Weights of a small transformer language model: MLP 2560 GELU.
Each number is 128 + 24 x the weight over the matrix's rms, rounded and kept within 0 to 255. Layers, rows and columns count from 0. Numbers have three digits each.

# layer 3 attention output, 640x320, rms 0.0411, rows 227-314, columns 160-319
156125130170130048107103141143126127158092113107147199119108136104113106143125141129123138134135141094103136116126141135094111139123136133151157114144102082150107118145099162139102099119112108141130162125099130146099147145131139105156145132138117159111125152152133123145193109118142152101142101088121108146112141111160101140125146143123122144126124120115124123116110086118093109160134122128115114131123129119105097114119140121128166138136112148098126131139148081143098130109129113
164124150121103136087143163129103112121150056133086148113113106149158178135115136091147135092156126144162115147139145122127132162101141142114115095129166113159098100089097107136094124128106159148135125118121129084105139135136186111138117093112105154143100164087144109141138136109187158141101135107168119099145101127097154138141094124130129151149118100105181150133112130117137112149098148128126128108144134104120109108115113108162101127126098135156114143134135133121092144151144120
120119138120161138118208128118176119125091145116083114090126124146155135116108134127101123123102102119160177156101171114091100102160160061182160180080129171100141047130143127139143095166129116154105101132105144106106096155131116103124119115091101111105134106117130152139117146116114166131062092122118121138153131098102127138114080125128134137089110109126136171141137153107142141116100106105168124127181134127110141132122137084107158140143172131145112135154098117099110134110107151
117086142171069118107144095115128118166131123161117150095191120093131146119128151115178102123154131158068114131136147100099127119151101161104131119086130147124128134101104091122140144104150126149134082141111096100141094151166150143181142120151163175069129151156089114124102106136131167132097148126124106120174150175175141136168126141126155143142140153124113130107155111145128175120136127111079118127167113128110123120115133132140115099116111154127114118149150163160149127131157125
106156150111107165103148162146078177150134133110134103137124127126154141115140144133134129122152117143112117105136126116145120103127148137120102119163153156101170131120161133138147136122154101141096140133129133160122125150142104084130119139083126115131114105124113075154130167125155089104112118113115090102098111159076171141089137129122127081094172131127082140095150146200166103115144162140110127114150121125157151129095121159122121133083140125130156145127153091109153107110136113
119097070116154073107112171154145145110087112138096157124105095112138186117111125079188136134072126127135174147106140120118126149131119151130137093107145118115130149157118075174109112184153093178076129099147169137130152088132110161157168115156170153125135137145122162118115138146116134160087112109118108129182147160132142093116129100165161127109131162122118165121124132129167139113113151097091111139100093109095115153098131131124127110159133139125126137108174109154099124112138139
131101098129125108136130177062097125129118112152144138137117137123147136139144114130138115123132143152116113090120131099133151151109125094134126159164152066140119137132137109104109117134144080116106154120129097122117132099140120096186139116122125121123190156153070146116137127139140181111152141132135112127141105101124139095152133127153130127129110155081140159132156104127166099142116105134122082112111148141085115078139155130149150119136115144121179138081141130143118128157120111
120144160090152135104150133188108165160142120125178134097131165116157104119129119134151096132107164165148175110118130151153093135143121099132141159107125120092100125121104159130149102097097140147102092129129109096146141124143148118136113109127157180141118131133140114083100159134150159162105138134120133182125129126117146095126125144134125116095096177121102155154175138159150127147112151136097111135124128136126101141132121124126113147123135141118115086121163137122118157101144189
119138158126186110104167154138137141128139102087122117109144134163097136112129127110181167112105153115099155087156114099178177122169172096145104137142129125126105147138142099134156148143148133106136113135143149157183118142180137122178115124169151154157113162099117139141134113162197131164092120122127092142155083132119144113118133145168138149145135144149126148101105128101136098163122139062093086125106107109128067149128104103116108106132142117102122139125124114130091132139125130
177162113130201135099122094104167139125101143111117159106098182039099086153134084112159109131126110103122120134128144177110104158177138158082147107148109123151148112080110127155096113150086111156150114116120130139110132110107131116141112136143166135143146134096115135097119117135094124089163132119168147182124088199117146126112134106119116102113155147143099132129136134172183145106117136111156128161110123105114133170136135133140121100127134152159110139089131125102155152118131142
121085125106139144140113102104097107095092136115156138097092133136114153136091129110159118168151104102118133152167130122150084182111146110138153147145115172155176137159116130094083132159149116097138154103155104186096115071188143140098129108093123091120129120107136120119123164118160119101115109107123126138117128121137100135071099177100124131130130145144148098138091176073135093143088104126124120138164120136087116099140140124155144159125145140116120102146078105104138123103114086
129112143139148143117149086187122142133106094144127148152138152171135161106118129128145128136124133118101146107066113111154168129094142127075107121103165148109127170125143111119123132127114126150135156120092114130110129160161079137149152091164134110127122089131143128093114119151137139181150117121148144109089144177071163142158127122107140113107105129126126151150136112121147152131173089116147134107162154120143153138093109088128126123127121135105123115130156169131103151092162135
111150146114129119126076142099101129135108130142136115105143138098137118133128128151139141152123119119122177091124139106095130114102110172136126115125150123109124140140113130157096119159111140121146144124161144158140153107134137143141100103152110147133172105135157145087125141141176161135130148106137130177137151141134133141152146139120124171138082170151106121110124108104119139121159106130137162133150142122073130152147090130128118140104135163168097158134129142134093128146139137
118126134141139111121101166096130138170095094177082146141150097165126106131116151137087160154119118112138092119111134123140097153125115147163140143125138136119131153115127135099121143096129128095121112129107154147113164133112132124103095134161129096111162140153164084140162140164126125132152109122136104149153057121145122119129146146135149181167107134129140128105160153140119109139141146093146143176081169070097132120125129136095118085159120149123109131090149143114113121130165100
131142096109114108144153124141102113123101092130092124146100137143143135160123093153133131084161133115119120141111162176163133131111129149146164081125119155164148107142166151149098187124121121156169153122146143094115131117120148078141135134136121153121189139076146128141160129140140094142165119108144140150107151144157129113139133083108150137095126146100130088116126133115125119134102086137122160074134097158144119140148091105153129119140118151139167140109121138155130114141081108
150159189154091149112114126161150163167133087113135197147136152155118176154100109102102125089136121134140110102207116162148133090136107152151111101158122099144134119155128146150117083089144168100133159135128128092126125124109130137185118119102131128123132143129178133125170187103188121096135139122108165128129116123152113188127143121118118119087158152106106143121144108143093162108129138116124120099130121137129140113119111144122134110124116138117131114141081118130161109123106157
177147160125102119145124133090116111114093088133094110145118134171154121112130151093138183087092091103118140127121151100109109147120105140088124103145136096096101080139175147143118073144137166156152116078153127127118118125101105144122094145104124125136081137098145124108179124169088124149146102085154140130167130121114121115112083137111133138139140136153101129118109162119127138104143154102156128108135108117107127117123136121143120125176177127142132146108117139109123169126141100
142119106152135125122165145114096110097134143171096158154097105134139126142151084131125134154097150131096130143166132163142171172140132078149091112150103108093137150095148077155145126122126088083114125077123131105160172162123128125142159078132126135162130093110089177098122152130150141122124147127062165114134142101130099112113144126139149157150111141169154123156150114099133117180119119135143088173132129121141142156114121135142113135088120088159110113114156151119139141113124114
117101170088125158110136172119166137103128136115100102169144188105076123100117150085097055093134119131120154121150130117128127166085155109121130163179080105116101162128088137093123138147151075133123104196130094137098129130142126132140115106112109133143125100098154129120136143157165153071162138127143088160145167119121090128138143143114131097114134138149152098150101132077140121151140161116174101115098136125101112126173143137151142151121132125107136085142090110117110132115122129
147180119162086078142134122107112147088098135122116131120098128147091109137142114064117144089085133117136081087132139128128149098117121116128165120142123125122113170124101127149123121110146107148101135123118109119132145163125122107150160193135116139088136168106139116141117115129120161147140138107107132119134141116152136144120116144145134108114119104135143156091126163191162149158163130140112140141129117103099113116108126160127111146143113165127132150151157131116123117164170143
149075102159140145110120135157127146136122138139111138126150168115135139118128140142135194100155122110104130140110099088120148168110141101116085148069123142119187136125148090106143129130101128155116093145099091119155193104121150147134167125084120131141112146113119158135120143095120141085159075085134090126165162071136133112124131112119142122123102111123122150135110139171155132152092084115130138163136145139116098153146110146124122124132139144103133132170078142119141136144098100
138121169218097157120143129084117103107100098142104169168141141120128147130163166133122129123153167156116164097114148158154127116124121110149141119142118133092133124131142184155144120115081116155138137185110158082141076125125134133162119116101070122128108160160117114073136087119098140139104127084137132080118153128116149112129120117153113158146140083127113136096165127160128121114121111118121117124149120124150140105167154116109141132148085161139141127106134116119119164134107120
165117052162078101131123146088130092125117154145132127104146145127169110092109122174114113123135115129117073119108134077117117154143129144138109137119148151093179097151108149112125081131138123125150124072111142157122156150129119152076111130160112119136135155147167142160142146114107125130154093080100138146175132099163103128176102146123127103102135107105140135129144165114165194103150141108160130129131133151105127122125123074116131149101154141106114164098159116140125123140139099
099157099121159102114109148088118119133142150127097150139129162092113153097111116154097131122156136123114132130098146121139125111146131141134130141130141120149152109153111105128157129089130172087133146126101145073136097089159161129129117114142136157090091135126151153099141113101148127106129114092128154146127129097134139183143121150136115159141146128106143124110091135065133131108147132167142116136104125148115093121113091119117132144118192161090119129147113114112133150116128105
134120105074121133114137126105127190140102137162111110116104185162133106102097108142118119144100156128117165120166107118135151150082129161132175121099118130118138183124123109149157103130163150155160124092115146173079095117129177132097077143159111131165132103130130111115087099109139153088084124095146167155067123112087105123153130134109114124126113146180060120101139103112135116105157142111092144166119094136099142106093157133128143095101102122136121150129104134137126146152128127
108137195152140144112097123146123147124174107124110167114094076146144107127155059137100113124099140124137139104131087070169129171147120137130122098156107091105161113136155127082137147169152123109131098136133166111078149105100144120142115122146076114159107129187147126109116120136110150093106124112093171144154134084118123157119144165110123111123138119135127142159118092140147128133107119121127124124137137109167121149135119163129163110134102114116098153109136143104115104143116118
186154132148149084129164104133114130098161198117083103091110138170121120131135139151112123148146099131122132123111160121142152112106171162168082143122149108169134162172136121119140127152124123138121118145114161118108096141130153144153134124114107153118098113124142090107119127140104082149137087158116096153108100148135117132141162115143116128120149122115173080158119146073109138136140135131113087116140147117118172138102110102119131128170148104116153116137123117114092109127162154
101132115156107098110108165083140157149129144116141099155141120098133121114164140115094113141147144123078155093105144107146094115176108124130132118110103117135167131139163148133184105096138135133123114111141174140151134109123172124102151132140163119147105144092093153133173113113127125085135154097110112115095127107129112145105105118109135140115121127141121136084072107161152149121118153140103117139176098128114132123132122135125099087126108138136137132122143124121161141115106069
087132156135119116086153125130158144143122131147104153179090100162144100131149143166136121117129124133141138161101148134146134097147088118110116133135135119103142143151139176128157147057144173088099154136108152154129171153127110124082098128109103128152143122119120158159138111137104136131098151115112116133136174107124131108159111095130145133148141101130134091105109125134118115134126115150125113131133121121141132154115140143103129155090122097106141131149153121171116138150082117
111128110146147143146085136119095161147178109139118135137136134176158125096083166123113135172128136174145108109104149143102131130116126103136100144101146146116146158126116110142130138165126135134110160118159124100122140169111154115130102140198112137139110083123132116091142105125130103119088089116131140130140153113126161160094112111145094101106105102147114165122127138146133115113102104139079128121102187165113151135097130097092175140098131125122108157092118129091129106129118107
124110107090131156126109113127137152138123135119132113121146125084105132169155117132126119061118136114117145118167130077131141125153121107124166117155140143144115161126075124107089093129137112136088115113167092135142124109145111150133145136077064146136114099146106105152123186137130159162179148103088136112148145103118142149136140124156145078118135114133156147151101127157151093156172123104128138102116153130089136162156129173127103120131133098145099103139145102109094082131126135
098134113139119087127160158147143097132134130136167073136052157119158137141169107152125143088124100121148162114114072102166140136140157209109133120151119134147151124095083162095134084153148137161106116104123094098130118097093112171131108114179103084142101150121125128131127076120104143127140120129095151111131127119139097129142117108148121138073125102121122145144159141130155095128108129127098145129150184102092172175133090110125141097143113130126084131123137141147135143102128154
143165152093137125120144136106114141103199101153112163111142154103116103123136179129135156114101179112111122132160145123124097119173094153124138154161127114159030149125114099173155107116103085160101154092160128096150124133103131103131126089130142144144146137121135121126174139154137136154131171114168127128091142086141122147078135114169169150085102133115148121133121132127118161143162098053127101138097080134103184124130123106121155108096115166134095102128105132108093115110128125
144146131157117090155136108109146130133134123114133119140143134107140106093112181111143175096107134120154141094107097107123154152150120114140140118085147101134107070132106131150135174133125129162077079163094192148121128133141197137112092158127098124160086136119109086134128126125115143131136137110132123152103112127132094081147103120118135126137134154131135123134136134150146109142119094115121127132091149087108163130142120134113144131124114107109112134111149110112122134160136110
136136119100122170150164117120137163133132092119114104131154115135130133125133122118164080145169192159135124159152123133125096129125137126125112136161120111112120119089122164117122175136069136139147131145112161137150142142116129102126112145148099133137136129115165124150122082149110192103139128090117155094147123141131149115153131128111131110157100112102145132123121146112125152098143157166167132136136141153122147118137181136162134174145157138103143131129127151094122095085129148
103163168162136110064144119165137122116113083133181157120102168157075132115093153178148131142165137185139104105139140163130097131112138191163136090124136137104150155147154136075171162161150130148149135130127108147137161151054148119160154104141132129136116105108136161131138077120135153106175127121106148112139132129165128122105146136102115142120145118128102163146118123179111155157076174090109133138104120144091122098120110094152154160149137139145129132132116162122122135150130098
148149104116137192138122113077167133146148156151150145079149110161103133064083136097157135108143144121045138102152118118111119189116146127131066106094157140120192117116170154183122182098117125101099108103116146128120126103118067156139054129142123136158134115136120153127105074125099120101085147117142129121201116139123131139163109158163108102087185103124114111098120180120122142179110116102124100128118078074119079110151126122122134119126129103153089142131136158114174156144109088
061117091117118124120130162136152156096104153107134162130124100100181120141105132090146099162087138118126092136147104115092110146131115172132122178098118126084123159129148100121089104117189080104110121138159100120109118152120167164125130128146189114156161115103156137125116147133157119124109149099115084158127132124126126127109162129109139097068141147164158179177113163163141126124149131130129106165121131126127102107087123130115087137090120141144125147129157145125120091120157138
125118122082111105134140123111156171118111141063147164120089143148148133133143173091093178127104141100123158105137071108145123148115127097094129126110133163066100111116092163155107142140117114110090124099132139140152117129139119155139162111127137139169077113119132106115099126164155152062126119131144120110126095090119141149114102159136135089132104091130135141146140153156147167129127131085124109149119089152116135137130117160110127117132163130139099125088114128138119121166101132
169178119177144097109116119149132118112122133144120082115123135150172127089124120152121123141106124146121122120117133117096187103135105123121123158115122090165136122132149113120160147148135133125144100098158139108132138150131136103147092161170112139137137103132112136160166142136137136110163161128132129111109161103093153083121162107132135120155136119113123129073140094169147131132122115180117173136129112167145167171104092104128130157108116108100097111148144094148126197131134152
174154104089114148121167098094147131111126117102142088148076152121115100130117160127122114135138112138118107137089097155110123120146096156112147123175139101082128136094124154091079173128109125137124130131160146134158149124130155119111136158176114079145139082071133137116128137163093159143126140109123125098110135122110088154121131085093135146123128132122160101137116109137142097140136157127156124153132086126128160143140103168134115112190136108139123142122094131160144138104132159
114102110088133135095120157090138154119113119142169115080150130122122126065175152151150100088147116111119118120107171145128157135106152119151158099155148114100154152125087142143140145069085109131152122109086114187141127082127076143099159129107154102108130126101155108162146124157106138177095109104143168098110145109140124154111139104118155165145121137115107165127117134124139103150109183140116142075096133063131138162138115106122130167108136119150167143139115145099164116138142156
159106187133126134162150133123153129082158166080126067116124127125132088141131165141130132153142116093165124162117111128146121141126186172132126121111126142118168187133099118163153097102115111092171138146106146118146141136134116141145129175165149144116151131157130130154135122163097120107105119113129115114121145152137177108164110141109085108130124089160145132101175088110114136142123124132133125112107144114150126101081137125160162146131130130113127135131143143111157129122102129
144116148157131142142109112110130139158183144136111116122130124122169077169136177117161122103117157129125115130165156134121106148150127131074129181171122172137148128099122099157112127154119116151146083142158145134132084088127140105184116096134132109128091129142133107154156168128130114119147124121135102077113112121123124157116147126142162149098133113123125120119093124173122136122100111121134093153131142136109144154130141128142084116118130155101115138142122113097111113107141066
160156146125113112132113181114141085108151197166166141130163175151127101123106143113135121141159155103134112117173125138122119119103171130141120136094113156153136089103131137065105130111087134115142162121120152130121155143147132139126131105154133111156153108124151114092126122116113102108141093142109165117119159115091120095117125145136128120140173082141154148120127144043122112156125116146117130108137103136115123123130162151134127156086145139152083122110132126092107148127137123
124108131108138168117114106121177134097092147088095117141152110127187128114133137099112128134088096063135108117093134130153118131106114166122128106126145083110107145136150158157126099162063155103131121152159148141134149159131117125159125117160146113121121131145136148096149114106147150118091125128116134148122134116095165154118155114152082152125115106111156114138140131130099139112147126107134151106187136142148114147122122137134073140129119143120108138109109129114111133140124138
160111107152117137073097149129117127137148176139117077123127099162123106083157111134100132156131154137108156149090109071144124146101086146151114141157134104124086171153162102157137170155114131161080085125081108160089138136099074141132095184149100130082084138118167131124148119131124106156097195181144113120146113092106156133132149154137093113149114129116106133125118120138135138125116142153101135115121120111177136108140132136126147149135144133177107157133118142134121113136141118
165131163141168129093093104146133159129095098151157147111131160110185095146127169162074102135107133152148141124143114132090121094166130180115088140150139097188168154128123130141099124157073127128156128071140154166120084140127101162094140121078158152167132119137117122158185112180118111110161117113133114130118154128144140133111107124174137113094152150127142092130130137115098149118138145117110124140114131135128121110108119147128122123113126099100139100142125108125145120110114129
075069142096094171122108109128126117112090109153107086113134143088136085127140160126107175149109091162133139145102109153135142147114137184112098156153146096140122109162163093123163122158077147122128133102113106154095151146184120135155119117097160116106150128146201121098167094140134129099142161120134126124131104127117109138135145101149143128135141121124093141116109130134094169105130147122157096091147125138156162131115139081149115099108157120120098100155121094129139139140117151
149136120116112129073136110143114122115092167109179113074080142112125115152131147113151144163108125081119134120137072147102127116134133144105085184170162103161144085162125170138127165135132116067100119136091116148118084156097121090102141148155137139103127164134189105131135112103109194099136115146133123123124112100139114143103162128131127129122111142117145148132143094138066152113158151141115117160101156082116116146101124153115129138174126133149100123124178142129142156148135153
152135157072125126089143103115114157112123111114107154162097111183153138114171071112143172155144091107167115126098092113095133150107140086115128143104132085163131068190096130156137119104094123114098128093127133143122129138146113074119120133144114111161166131124111110168164095122113134113159108115094140105174114074096123139152124157124134094149145115122126109099142131169098121146096133122127152110145131105134068118109124128132161092165104147131122125176114155097110110155119140
169137146184164083123143155089087069133131164161152146120157134126126141101116203105107157162112157100165123141113111159136163080112173129110110081096160105126108127117157155153121117112094106087101159118073089203121125136129140156132168118127147160133081151107109115139143150121129104141082145129161149152154110124109167121114144131115113154159116133119132119073113113110138113172136102120116111138109131105143146114103118105121155137121145112157126143118124169114142136120104118
145158150173158126165145152149118122133153097139105161132087104121161139062154123155147155137085137121112110109136135132139157133143098171103077128093123148152136105125153121126127165123107163139138103145137159103137126121128102139140138090153088099140114104131119147089115067101136131114090156128102149095091157105113112133159174138135155109142115130114116132122113102110156161128134151098139116135154140114132105149126119100138119115129112154093130146160130092195151121141115138
127143132164121140163105109144117135134118158146148170070107103113097139169099131190118095091140080121123106109131112123141125120114174087128141126131120144106105130082155137125118106093117166106132143128141107139136112142119135116147156121118124135072143147194165137133097140117143154117124148094157129105122096126125161126118143150137119140141092158158115138099133113119115124126134139130130139183154120161159133122106118124109127087146143106112157098144128137133117166103128093
144099160106121105120181125143154177084120079105137158101144142167142139156114156142118125133153118127116101162161135145115110155115098123144094136067154119112106137135123119137104146094168121103140124114092124176188108129084117134107110124102122102106106086140139142141142168142105164100148168151154142146143121116150118115108127116098152165118150149158102106143170144105108159141089093142165151112148118130117138125125152136093109163113128109159156148125141139134120134118135104
123124113108144122128148111140170123126110100101131119099148146154113107115127115167149129171168133107135098121099112117122123149115119137120117128112150172156103135152141151156082106092136167127056121149141145136180105106143114136163170132140117158130098150137140145142151162131102102096103058096131113122141143114116166121134139144140153122163136123133133142144142073122099102168140163135120130143113136144138129114147131122095139095126159146127139190125079139157163111122099117
113175125146114139108149144162112124130148158110165062109193112132125154154144112114121125117088115104141168121143096127113124156169128172125112113138123155097109167181129134116157126121148099153139117117145153127168123126124090117118114119096109141134151142114130127139097158113148135121137120150127137149151133103144144151152105096141136136140151083132119153129177172145089110118116166132131144128125113146145151127147081160118146117131122151151109117133079104143144095110097127
114148155141110128141127169109094080117125153121179111091122117140112125116085111137162140108119137143146132137112128136139120127160136162119151128176140127111110147118105097154136114135141151105126147125129152120085134138099146138088165121153159168131153149080133185117152152121121143124169134142131132143084124142118144135130115126153090133110143144150133120106122137121130121102167112122166123126131129129142128101116098114126120127096167102119089163120123092144150111147130139
174102176139102119105111138107096086116137140110147135110098113136127129118142087168103120093124159104148141121150151132086155127133134122108093124136121135155171105114148154121099102104157106127117120131154150121113081134149099139130148160136173140110145112089126137116118135144104126138156073129067137087191148126136125108128083117154140129147108128114117101161145150141157129148111100127120118126144121122143121136123140110147142104150118148111142134147144090125109120122150116
068132126123152159130094128100143106130092139115099125102150094119155161133105081150065168151171117128093128179100108148110132140136154086125152148133148145146089104127114128115188143099117172117140105100167136131065094102134134104105103170105156105106121112133153120091119137124096126148108091120148132121114125130115169125100102121119122129149090124139124079131166101139114147064103097129116114138135122117120112134132127129129160120163117133133118136127130086147133162125141123
117157088130132091095136172146098134089106102147108101138106108124190124141133118142174106070062128125089146078140108121076126106141040137149128123124115175129091077107118118102115112098137173152125126132137102167168112151133162101144089137119149169106176150113169155124078150102159125151122137116085168142120129097124132128092075112109125190103155130152133173131093123091098157147117135111153187115149140162087117082116119136112141146126121140117080143127157112122137138098142136
126137168172228099131129196149187166095124172133147148175146145126139125120062165098082102131159166093128097107083102124108142117123143170165114148169141147111141143131113117132146098141151121119119136154106135146161151085150110080167133158131075112174164153117095133126109142117121138140110131102090147097123146113137121148159107101120137152153115129161080168093125107100138088155125146145149143136133146133108157141105140120122104135142159122163124120158113087095133111117093139
134116172073142157156067122157148123110123140136148157139130116141122164111118116156124133106116128116133130095111085064136137133129151122137081141115117149136136160143147126104133124127142146086156130153157125127116139136145165125104125118163148061130113097124126149111121131105109140156122112127130131101113148104083121128113142136119094108141108143100073104127127098160138145119132076091126083131168156086131151150146117146101072142123139145111148131145164111147132137142086142
098157126110140086096148124127132124083135132120115110136138097129131117125122134124164118068160171117124113170072124117099110091146166116103093106154125129111146089092133106144142144146155155150087094143097118131140139114127115141145170122107165162113158126135121177141114124162121106115137126143117137150146128118132137089158111120117148118119123181165161126141099116152154107153106085117130117141132108132145130137124152171110105194137134123149124136161151136128153100127134105
156186131086096110139117159114160185201137139169108087103169109143108157139168150126094124192121129112159129121120129146115147145121128153144137140092123125142147125178117127117113159190057130141120067110137178093094127107132170130209118171107154130136123161108110126117101134125135178160164158122146141192156139104129109149138115137092138107118118116137143148120161118126126130108127116135129100130163102160162124102171131106162149154143119140139066105126142108113110140140111120
145125109156105108160116121112122127148126132107107095140113102112063130142125135086138161161108139117120108131129130156118134120130144127132114130154089131118108153148132160134118135131111104102114088125113122132143092145111123148114150152114140149123153183110137146146156119115119079135144090146146151094099171132121143120109102096124076127195130132128119142137118135123087092149132153130133127101135100127150135102202143130130110055092148135128131134137134153094150106098132142
151078118140130170140111132127111093147109094171110156113138131106109176162158150161126117164138130109115070150134123134121114170130118114120119148125160133129130120117177106091153157136107100120128098175129141121119134131141124118095149110134139120136136080138152139133126112110104175182111095112148137093124150131105128099121146107115129134154145103132133139111118113135111085125132150124102108128178129121118140120142164119103145109145183140119122123123166139149120128074166141
107142207171135110148151096141147176120111112117128076150115119138111159124150156141125134180118136138124144129109142130059111068108100101160118126170183141105131132174147129142100149133154120113138092121134127104137122155156092124117122128100073147118158131137126147137111117095118140170117101151165146155138126122078129147122102136101128150147101121121115119129130088123079108158161150120130161104108105131127142098159117142125140132126107163146092117096093136144154107143092124
151128105108154151121151124172121159132130112137151115146167131162136129089143048100169120085152123158148120086131134095146135135129109100113117075126104106133100128115114096124090141170146128151138128122110145146099136160112126116125155140110107130119105181133164122135156157121149142094143141166158149097145152101125100134104113124138130127105156152104107117157134111130080128129101117112150164127117150129116164132130137113174103159172139179130104143118163105109115126127115106
153129159123111104105132163145115121151141107150081157096065119079133150114126095135137086107161102119165158100156112075052138132141153146104117151169118143121158155139106117127131125162115114107133136148152134107139112124144129129101126137152131127108101136161112129144137127121164130127100118137118122109118092150160109123134151129128114089133129124156104114131147169116141125106152134125151177136112182147107155169124109128148112170117148171095137172183133120138093088128150126
135118150111120180134090090141177160084115102123146151108109149139086114113119082126122131141123126174078148104124103113148089133143130155132168125158152093066117120120158164169092138139114145141112142116122158114168152134142135105110096120145096147170104112098135120139130118112114116121131141121145191131102137131147107130126136135115148090111089087108088124137076138136150158137106136121117135161128142104129143139160098111116108158119130118146142125112107132100149140138141134
122116130132121123127101153101129105108118109142190124094146139128117102107130108172139134150118102107097119148125116129089153166145136169127105108118115124147158118116173176109133126146101124129161108161104140145140093101091118086087145103103164093114132109110153134124159119113123189142091124086130118117138137129123091137152165128114117128137140104117145134111116115135137149122140146152151128122122146091136161137136131170126130141143150103144107141136111070154098131104074140
152120106129134129172145126131139131160052126128127100118098113164116163134194148147124126097135140139116116115195106136170170172095103164130133151157116123108140130083140146142070103143087143157122149144113129128113091163138112135111111113106140131116151129089111143094132115066170139122146107090107151168103103115128141083119149134135166166107150096068150096107173124138114144149148143143139115138143121078132145138118094166131147142136137149132143120137114146158074093144149081
092122123109125155100171156115083121138115109113132099132108130097147057132143105109131154138154146134141121093133076117146158160133116147123129096136112145154114127128091089125169123174121171148169156116134111106156161153164089113119124089115114105111173156069142160106120104167113177157124151084128113112116138115135122108154105095140142200138120158138160136132136135119114103146130109115106110125137121157156126127162094114124132136114111076116143131147120121114150134163100162
152120120091164163103175082123109135103087122123141149133115106131209091143161129138074151149083098163118159117148140109148147144113104115139115133135108110122096113112181099109087144103126107131148120124136148144123092145107133169118126133111141152127142157167155090182194129168112133144151108126120143139122122122140123074100109138122118155129107094145141144128124177114064109120107108152151163077120123125104139109124190088136118104138102145100135137121148133087127130085160143
114112115126139101152180134131159127121124109160150117149139082129141130125153106124076076112154112142119128077104123148101141148104161106158106125183139122100127099163150129158157151068158101159172100135132108161141132122101122140114139135087131115136141131144132086112144116124095072124153132160101116139139110162110102125134115165119131122156154126130142145173137141133144094147161116144136119095134153115120122136143145135122110166155138125094118107129141118091172088104060157
145133111135110110147131106130102133116110118143137123139121145109150129142147146118183141105145137101164081130096134103170126129095083092195113098159106080156107112125131135148104066107108135112152140137126102157113157162132094133132081089150117188119164122129121117123098099131102144117182141108122130137137138121104155128176127131122120191104145133141130119111131110128107124160124109131100133137105138135146147152143090129093141151095109152112112087167149126169144135127111110
124103085094149150158136181132103086140103125105099126133151145130151150106105120153136132101095146149158129144133125107149095116153183131140127133155122113114135137176141114104104172103138148135123154105146135104129133140180125135105136143144196145178116108153115112145108179136161114141132112153159107135115111103150118137169111119120099111107078149131094118112117157110165126140099161134172100101094146125113152119059112101149110122124145165121119134078149106088145120138109112
111130112147090163149145146140113135111116135142097124110103179097147138086164114103098139122132091118132164151113112137122150120108107129110103123177127094112166123128151132107146077139098118156119147108154078133129141139138111132158135148172089131152121163129155127107132140168112178146134146132127135096153141130114069098139140130112159115133159083099133135153104105147085146098120170109144140099162140143145137139130165097128116126101151124134147134118109156130125134104149065
152096149131126139121148119154124111126110097168130127134170117112144120110092111148083139136128136107146121098151122165112138135100140086158150118130120100066161104086142128093151138132149130114108123119140116128134099132136123148115107125083137133093142131090132150162132125098108098129130110127115118110101134118098121090142097157139098148173161192120118109144106134150126139161143133145149135127137146172101157157139138136124110089145165134155148134145083140131169141155093193
109122117124109149134126133175131127173080107112190120115142127128124129130124147152166118100134113134102105132127179110090131184083143141145115134092137101157143151105090125125164107151145097144148145122116135094148131086114114123125121084172126153144112116139168103118155131139108108118145107115124160125130158160146116125148125123131131137167086130131114125123147139111140098100153158127109125133088169131138122134108114108163104108134153131116134147100087112208090109160127093
109153092119118132108108135141092166169150142064158103110139159146089108151150114103119136131109149148122161105147101161134112109151112119123128148089082175098096141130132130124143106110089090139110150107109138159116179110108109107144096134148120111104139127069144107159128141126158135170098159130153088152151084116091092113126114130086094150139105084113135170122168098093120120118148123135120111108108108132073106165150124114113132137135162140128129115143092094099170146115098153
117138133103148174188180134086113117137130142096099114136143139124168106130120128132101144111137117114101100104176159127118128173099156112135143107106110110138049113163164127139139137145144115081113117164147102143104136152087142094080142172108116143155098124114135160164104139119151162183120169121134132118118127119133113113183149115097121144126140105140119135126136166142108128114146126126122118114127086103155144134136150101184103136144093112070130115155107170125125108114120115
192138105117088120119119156171171120107112151137163157126119061138134081120121118092130101156125128147132161110168116122111050102117119161118133079120097118091163121146138115166148153106117124131123144096160157143132087140127149128111107161131146131128116157141147129110155117123084122146083121113134111105152095147174121112122142120140087114133143139143108118065112121152148154100136151120115168143136125116102076080145108088100072161115123131097114147112107102127129117136118162
126108168122143110145137193132146106142153077126154104132111110122094157125094091069146140140140174098106135154106102109125092125152152126156145137144107140106127126151124162116132135163111054132121117124170095103119162122121129119134121149131091145152091142100134147146141111069115086125095161133145102123106142130158148129088121079118167114101093123111117123128127128106142152174171100120126099148154134106129140122140132096124163083129121118126077151125150087158114139128128125
111110068106130162098147167106166122133148152156136076142098136113122143134113086128133166137083137151153130142132121137173125103093134122087148101150100120165082135131115101144158148155132110156124138117169202125140174138112080165110123126125102131124159094091116109167120099124150108100102154145078077113107138145155122105130147138149207096119101126133154133117128138136130115116105073138126135123128120111109113157165104093119146107145144118109143155164130141143174149111139145
119099112130107119160148154142136142100152140107118138177119119099093093129090145140145089089122164109146135117102110100096119116133114155181164149091134115056101092106103101111107131108103123155148117128107133149082131094137109156122171094102133104165129133125131137172124117069132073149131108102105119124099145076142156103136113178102143125118124140103133132128110181108138113155142103106130151129115136108124115133126126166131130130124118104127122140077117108134147127127106132
163139150108079144120161148134173131092121178182120137106109147144113143139156124100124110103142114124129136122167152116154104149111136134102166135117106119116093128141115133107133178091127107107106132135106111098175105162115133150127112131156131149116166129121109149128077130131145135116140154160123135124134117122128123074129158103110118149147141137086105138133130119119115176128155135135112150129133111107125085145111156135114137145096098159122096159120136127126113125158112136